Weights of a small GPT-style language model, trained from scratch on English Wikipedia: untied embeddings.
Each number is 500 + 50 x the weight over its row's rms, rounded and kept within 0 to 999. Layers, rows and columns count from 0. Numbers have three digits each. The size before them is the row's rms in percent of the matrix's.

# up: layer 6 MLP up, 512x128, rms 0.215, rows 108-154, columns 0-63
# down: layer 6 MLP down (transposed), 512x128, rms 0.219, rows 108-153, columns 0-63
up108 101:571519549540486539505485491344558462495482627468427487537454516578532467416470509546551526484599482644462528520500537429498556429463504491549490446557439441464441564502539440507474456488513499
down108 109:463457496603482417548529430447597517489460475512420457456547491534553419407513489560575482468596443548605458490428530460389590461414513590504515543403428492497497478461485437414539492534520505
up109 095:354486376483463513440477548530465550494481495462606593424487474552440461523450503568510545457435492456557556444437410504467413505477489535492522501501572432490424451488396516481400531473536488
down109 090:502513586434421520528581476525429505556571512474448472471361548496454430557540521515559490530535543470566440551499482484485461477569501372521439412552430525494477460530462502565461494433445436
up110 105:532527516492612592506614464515597583479455528464512539576443483511503469552472437425516486514600527406504457547497507512422580424510423459568507526465521532560415451466488439591555449596521475
down110 099:424514409485339422489456479552460557458410541574602517465549450487454563466520555525461525441494465475576466504427469412483466582439508481600489520409474484515450657563552455478475580495479529
up111 108:463484492477542397553528497514492485492461475515535419473561451553552446581582498571521531515515550524500568536484521512546496452603502508481481508507521460511590419564465462473474522405504452
down111 115:418472500578440581586506510484529490554632512557482529555491430610512445485513516555564425551523443602569528434469525492570516508597520566445460491544463487539518545507455523517453581451435453
up112 089:578487573437444591484506526586400548484471446632455447532499467589566464473524503458551533473422548485480525457477526481525596413508530473436498539463510475448595484429473525540537496430487490
down112 097:526548523553497481441524529473478512428487488484435480579531479578524567516441490496496519492555499441485543512501509416619486491482569460410484480526365499562482539519545455524454482498519468
up113 099:456466548465559472431440471515527469510434546465532532525508540539473441491483559456563540398562476513487564564551475481509442474569490585487548590495522522449488433421429472541492485516461560
down113 092:463518561508424489442553444504474568458586435543424522514489567428574516497451548496492633428465533517527620476489457478507478468618489446463593494564472477503558525541502516467393559562539498
up114 092:489480592448583512490389466480460579531540550563484592502480550418481486587580442520546533556584443478445507504482452591494532528546488532465470551514562487549499536444473438520476591522547511
down114 091:516518443516515477494480478583442438432531558509580462541489525602501510468529492530557575507459604477513510513502569431456442393481497555575463507517559485456518563539452399437482537460472561
up115 098:554543511500563439516476459537471521471522471511543480419524463527410476498520498549500503511513503518513455441495529565578507451481649462491527535520466473517475412355428472375523453438504485
down115 092:501450576555451473519581520540485553485404533518555532522514553459471561487514510486560438441510498364432396541531352440541424578525464460578537506572423589519521525508519524502446582556500498
up116 113:477534501460551597652476542479476448477510518413564451568475512564526483519578423437493456468479476491467522631602440431522460490478509560507455422506447469551492499539422455534405524434487568
down116 103:465472490418503496373514486410496473443434393497569574542463535552460516464557479463551494541510523466495441549438534541592552572533471551439602544453489446481492476525640530460469533561532574
up117 090:530457573534505578491482501405560508548474523427475529439472496551535617534455426467575408601576497529520488539518482517486514472424471590532444489488483551486474400524438526450489502493561489
down117 090:533469541527562503472500547495466473516469460517367542506398535398504488498527562588539506532483513510552413527464594548542499453558509545489489415459478487452497533472579464511452512490467486
up118 094:478523524458495527550422437491515504478432493582461426507501414395455454573499516488633548523516461490520463404442569525595560505555487490478469582570463483427404538532455508386485465481392407
down118 098:441475354475555467523504505578533587483536535612456471501547521457547553429592553474517483403526491486449605462518498497607472585460540525493419598379557485468527581515498512581551499465509481
up119 103:513604501541452577526494416433441501464481415450575458514484516532592554537531558509506477443532481488494468540476556519437536482455578475533482433592516532491453527411506470434557496440458504
down119 085:481483563498555498401540539502448500557497441559550581426555502503594415413463485455417467558481532497422529447472457479487579519535550574504423461407522559475616528545531494583451550472610367
up120 108:477514482553458598551483488505512491502445543393445398511402462536510451464491578396416635555489460544527432537489507518408530482484586503460548498461590486480584479504442442571579516518471443
down120 095:502443524528450544407644422524563462585585517474362504558529494432489513461461489549526515474579532449540478543513511552532456421491501495469340492485460450500525488479442530434616464467543537
up121 098:478521460508517525426377524445448407412484435471486509440534530502510501564502552548542477574449524557445520529528443547459479555534442495529491486472589492524435593472512462487518431419498568
down121 085:437474474567531393435465631526519478548498443464463537448547499450429404397455465433484538515449581535448481474518488453493534553403433501546482547437604442496503474412528585544489564481516447
up122 105:523514503414530471560426470622488521531542549477460500477430404586494420453516529474476432534531496382552566506489490453524463567518573459489513491482496294507591521491459477545463540529555496
down122 099:527564515514466506430499510445579521480366515460518457492544522358471492506499403371487568527482542455468524459454440486535575575545433513508571495465539503510514497595403481526582482490490426
up123 096:516508489426565431526589535467583533485521484569506504443488414532446508454427554516520453537496544385520508529506459449424565495503471585536577517482487445406540483542554480378505507517590480
down123 107:516559500469522448511544450522413558572512506518489446520522461579537408512465531455509497471477502403436542545440483445444473451538535570441475501565531546527499483490540485516397410535607488
up124 093:513463520459510447566556494487519581514542500501591516540526474621631481496493470487545593537443572551443382511556480525488418563476470467455498486393462544469448546535453469524414527395525457
down124 100:573488577508560461436539454532439481557570540561512606498512521600446508551508571552528434495503494382457530473504498472558536562521440525502441380578499506580428477554543493518431506559495455
up125 099:494488406520563466489531494508509506475464417468493469475480507525464444525465417586458574399562519502518455394505523507579466540483425414514556504520555503447468531508479570417537471517431496
down125 098:573399554495453549479447412466458519520452471443512452408458463478426534459486568555455495561558543539413624445566487532465480518457519473550552539537563468523473453501480526494532521500456527
up126 101:515527558442491457443533442492508561560534457464473569486429471589521499515541513464481466529487486535567519552602478446583424538507412487465446484508572541566455473492556517486477480608587497
down126 106:570470570497532492542500566585508470386479478515589336479466509590562468465418460500462524495495475526542438460461534532379564504491539602491484460518430519497451512408554531586414543523380463
up127 095:438553469581482471517540592400522564545503434428498458522534517522546544491495545537381496516472538481578511632460485527498503533658581501540508528542515464451467555501574536464588449500494515
down127 093:458512370602553445490573608370508448465531552572447601502465507449498447479569495500488465502519546528533492502490551531564419501466517641459518401481470498439421504467550570387474547457513578
up128 109:524479438461515448487483420485439598437454433465481541498485501450581411458451360524541508471484441538473512526549516556566427488487521496540513525521486429451475476510382548485429496518578563
down128 094:507473512518495507468580496412520394587562524526525434484531592444431527556503420551497616556528476440446492467478466471414437472540569398448448517567480486519562504584452534464570523475461523
up129 098:454512502520504544493508590436535496458485558505513479576549515578412519537453515584532567623467439462506485412520486519461507537417515501449508527494392472447512565505617447542495453538548407
down129 099:553495479567419581486459488560512445515520617500529506535434421527560579459520458520516438476506402447446530475553522469512584499640559422425537469486469514452571456487564553485538488532459514
up130 104:532533348538501502562473493438608521493575511481565488507526464537571503439520550424463479496513516548440523537528507426535438454553481524462415456506547405343522392522471462488442492533537473
down130 104:443479470456535546439542513543447506595502412556501518451567564529462545470494546471482543502445556529486478501401463511530363552439454538475431463511544533513437558447446589400588499514463494
up131 103:546529509507440552522583423440499483509568485596491483537432427524418518516476504559464489607512540482523476372606448466632503457544524525525561512583449536529514544424415500498563468600435499
down131 114:551497506520494479518573545496517547529616392451530476571435480517520379513437557536461479545540389460478435444489476557420549515562463525470529517514514500456422499481331522526487547479533489
up132 097:481504525521519620571473497465446525445436459491519466480492501516503553463536538517527522436565534580506502520551502410483488449483585519532597523488496466570511501581523473539542503554556548
down132 092:532496545553455467555466391476452531566437553561532464466510473438481494495550519448569608547421449456483474457486562553356551473431492528543568539480453549533448562469581541496422511464560574
up133 095:596532509512554448528528401377553486504453510404493452483561461490428567584423520553486536569435456523573517495462467499508498584530473581467538491475530510533473583446532480489393544650522469
down133 093:400474500517544530398498525481389489473547472505460424438484512527454539503453484518510557510431597431470519451445542433519588390543481452579560565508424414546538513449452587456513466465494551
up134 097:534499571560544462591524583470525609465457517503567449468551539490515394452535497505420458491511505477420492541462467491406445531463400580470440485467543469576455453516522426484466488569518590
down134 091:447497433557564375491475494570519427590541501574551531495408414440473470582491513539545528487501452577520474450504498465472474538529559477429447586457540391498498525440497589502475550516505510
up135 100:493515538463557530562456476490455501462438512489486572522587510480455483500481514518529533439418510472512564495458432556521496497402452448562483505550427588468499435475417527545488506421459510
down135 096:513488533487400490464425506497496495515598482560577422560455465470520490470464469418495506483538509364468474485439470559474435501521507423530525463557539478459603549516433437476532577562516498
up136 105:588512502540476571466485466452509476557518524455464611466499449421423499420467626490519474472532514605572503509480455461523473393450498496526468475533586526531511387527481489510579497503533483
down136 101:473422539509615495502498500567484535525531548515517585550493505534466462435515495494564467573522503406475549509617525406544487480401564547532526432483502521562439494506445590514543553424495449
up137 110:474547416518562517520508485558511574525419498621543457464477469542528514521547536482602429540501539449510460479521452495605510496446475494440402593484454531481386515518554527483625562535481420
down137 102:539454598417491516497526544426492432444554597520480536572501522502450443426453489566505483515433469495413517458529540515513590546601469556451563489488564510513546530552393483529432457536603601
up138 100:427523575531546501536512570368517455495560552426410479427495461532528415459442486570547471479501518581446457491501440499487406525580513549657482510479499438460509599525494483487520529428478505
down138 097:513506515493565456484431427487460550405461428510526504406476467448480562460374486420574523516535548511425414483464446501563562566528428611421486453515457502433488480531478504485468500553557425
up139 099:480553459506499526542531476461518518479480531567505503519524544563459507460578553502484478524577524501451429478506491539536488573550447526527521498499470554436533459424434539470433535517518583
down139 091:574645522478470495508520534567543449456557495435543440597535554431604522474477467517541576610464535557530474539552511602501532476501602509445437474430455470512553371543556431523518442505525489
up140 104:569492465534513582450572462548489452474473354604461457602480574472589477521534524526525496519483446506497650445467444488517511498478534511557527541621479446491473402536522494505591511567560489
down140 117:457502424469529598483457552538442523452577567548500453409458553486489573478557531509552474507438494480395594554463537550415486479519487447536503461550523479434457483532521559482491565497543464
up141 112:547552455482468499543491483408490586516485550497434476447529512492498564494471496496419482479433469542449464479503512479488451516585567444529509602463528425634525510494459511534517552529490438
down141 120:442496548449520464489431485417395550467518474454561423487538520507503463475511437497477492540555570508453443488586423418512556469549503559591521548544415551543507557462484439481460490445483518
up142 103:470514462550472483439589528475476506473570420493465520534528444556531546453488551515548499511401468459391552491547468563448519489500527464507460473444361443492545471522531430532562520404472442
down142 099:603455481470509546456453426522558537449434515511469492553457490490501503516474491526521478431487626459530439415508509501500506458618520482510507509466577526450455489491635459485525557527524532
up143 105:531552449462449446449533510546549653576449489420463472493454475514408502578451618412488421543535453520570554506469454544480405445581503509479472440545541585472475492501517492560476528415561399
down143 112:549478493362448444513452502510500573501491559546492461370496434539514490579527481464530474522495449399620492491439523514459477523482505514513489481531551506558468458508546467580352506445469430
up144 098:587536530507453475524549520462453480516366559527416457567440474460561620444471579521547488424472424411538568491494530466483448433538495517550467400492383483424496510521544527498515486454470501
down144 095:474507560492502497517515517467484519518502587397511490458493477596451452460569480521572479559501489493484526603459560484506482548522545523537551530533457495517540570435476582499406451422479341
up145 100:577553428483519492475453453501412487570446527516500563435521489438604399476519533503539548540531511462540529482558417511497367589535462492488405548552563565495489489358576467579586520495466577
down145 103:575536507446460486455473484444539521452522504463490477493537552584450491500549416386487455496528551455565427490415566507509444546517427478547376455486473558508493552561627509564477469488451512
up146 108:406394479363484488420457565495502518527443495469551574507585486475535516485510542537417556501488524512456426489549531580465545530580559510516535573481501451489472516380520557501462457423509436
down146 095:467419447503548526501468473489522553465506515471532562467475417583462359429516444574446532482510451573475480589457536455518454506477607561483548439447553445476479565490572572518493521468478480
up147 099:504585431403427539555507532519474568511480502549578492501476448573494478530562421453487551523591515492427565550470514445508564438546543476511502416431505500509463407473536539600522446502528427
down147 095:468497496540467568493480498468549446471507501452456499453510421433550475631457490515532475537487474426527549612476473456461615509524407456536456537404468478477535525563519447397447533560513580
up148 102:469519514451363458519510442371483483578439464609532510403507579413528524440444544469559479448496462511528560427553471476465498429507540426523492548480463578461474484562503529505522476523470520
down148 113:550451527537562591498447502546516450401557501435503521526498519447472515562524375489533444504422501513489571490523523522522519445540414470569536380611514435528583430513603426555537579553505462
up149 095:564454493379494513560510492467396468505429526514473499471470506501568536427485475520478601564489475497479534525556571477469572481449448544490468476560454548573530469513445524489508500480345504
down149 113:569496521476400395562456518514611420456478461493626567495551526508526512476549515418399404487529441473433395540544524445559571511493436465526460456559472576543464553434435519546519519474515479
up150 101:493543544503504476528500437476535428478569510552545555462510457512429532589470503544557541436450473331513450577539433554464501568490517533424493573521518534402544508517469471417493465497428538
down150 093:500485497491657510490490509522478591621547550575518476546473524532454497479540485523541602421524452526480505459426530450556534600508609487577579518399488555502514626483489597488413615553409477
up151 094:394513495480551517467441556496429546473525535553504506498427381485521476407522417526479541499523524506423504510560450464415592502511486534455526527476446369452470559436472548574441488531540478
down151 098:421469552493521496503525501567514451579350503483508402403508421551507531523467411522428510404467499487546566448484537478450385435564490545516432497560552528471491446534434469463538493454546398
up152 093:406482537516504552453550575391505551486503510484461525466513440487532568573490535591506449478431419551529471548512546533435350417454535496487478496430468517500452597498471446449493480368546531
down152 096:437556530468440459472452494591410605510504465538481510514417478470524564385451480485439466534481423499573456506439502456547495469554552480567506478463421442382466520480474452421510448486515520
up153 097:426480468404522530525512482424535502492525509559452467540443450489525493477430558506499541472525534408541480442467460566528488528507487507522435602495399469653548559432585373468461557522580461
down153 099:571549514504508461461430410641530465543492527390506518555529512554462469480478443555546460504453465557480557460417500425556532531541483546432518518502474458512529589577475598510469499546446489
up154 092:427479519508468475543519496431370444413546536546503552490509490474493553529542474516562594464553541531516499512572498492536492473486539554422538433508509552402452507455444389613517569584488509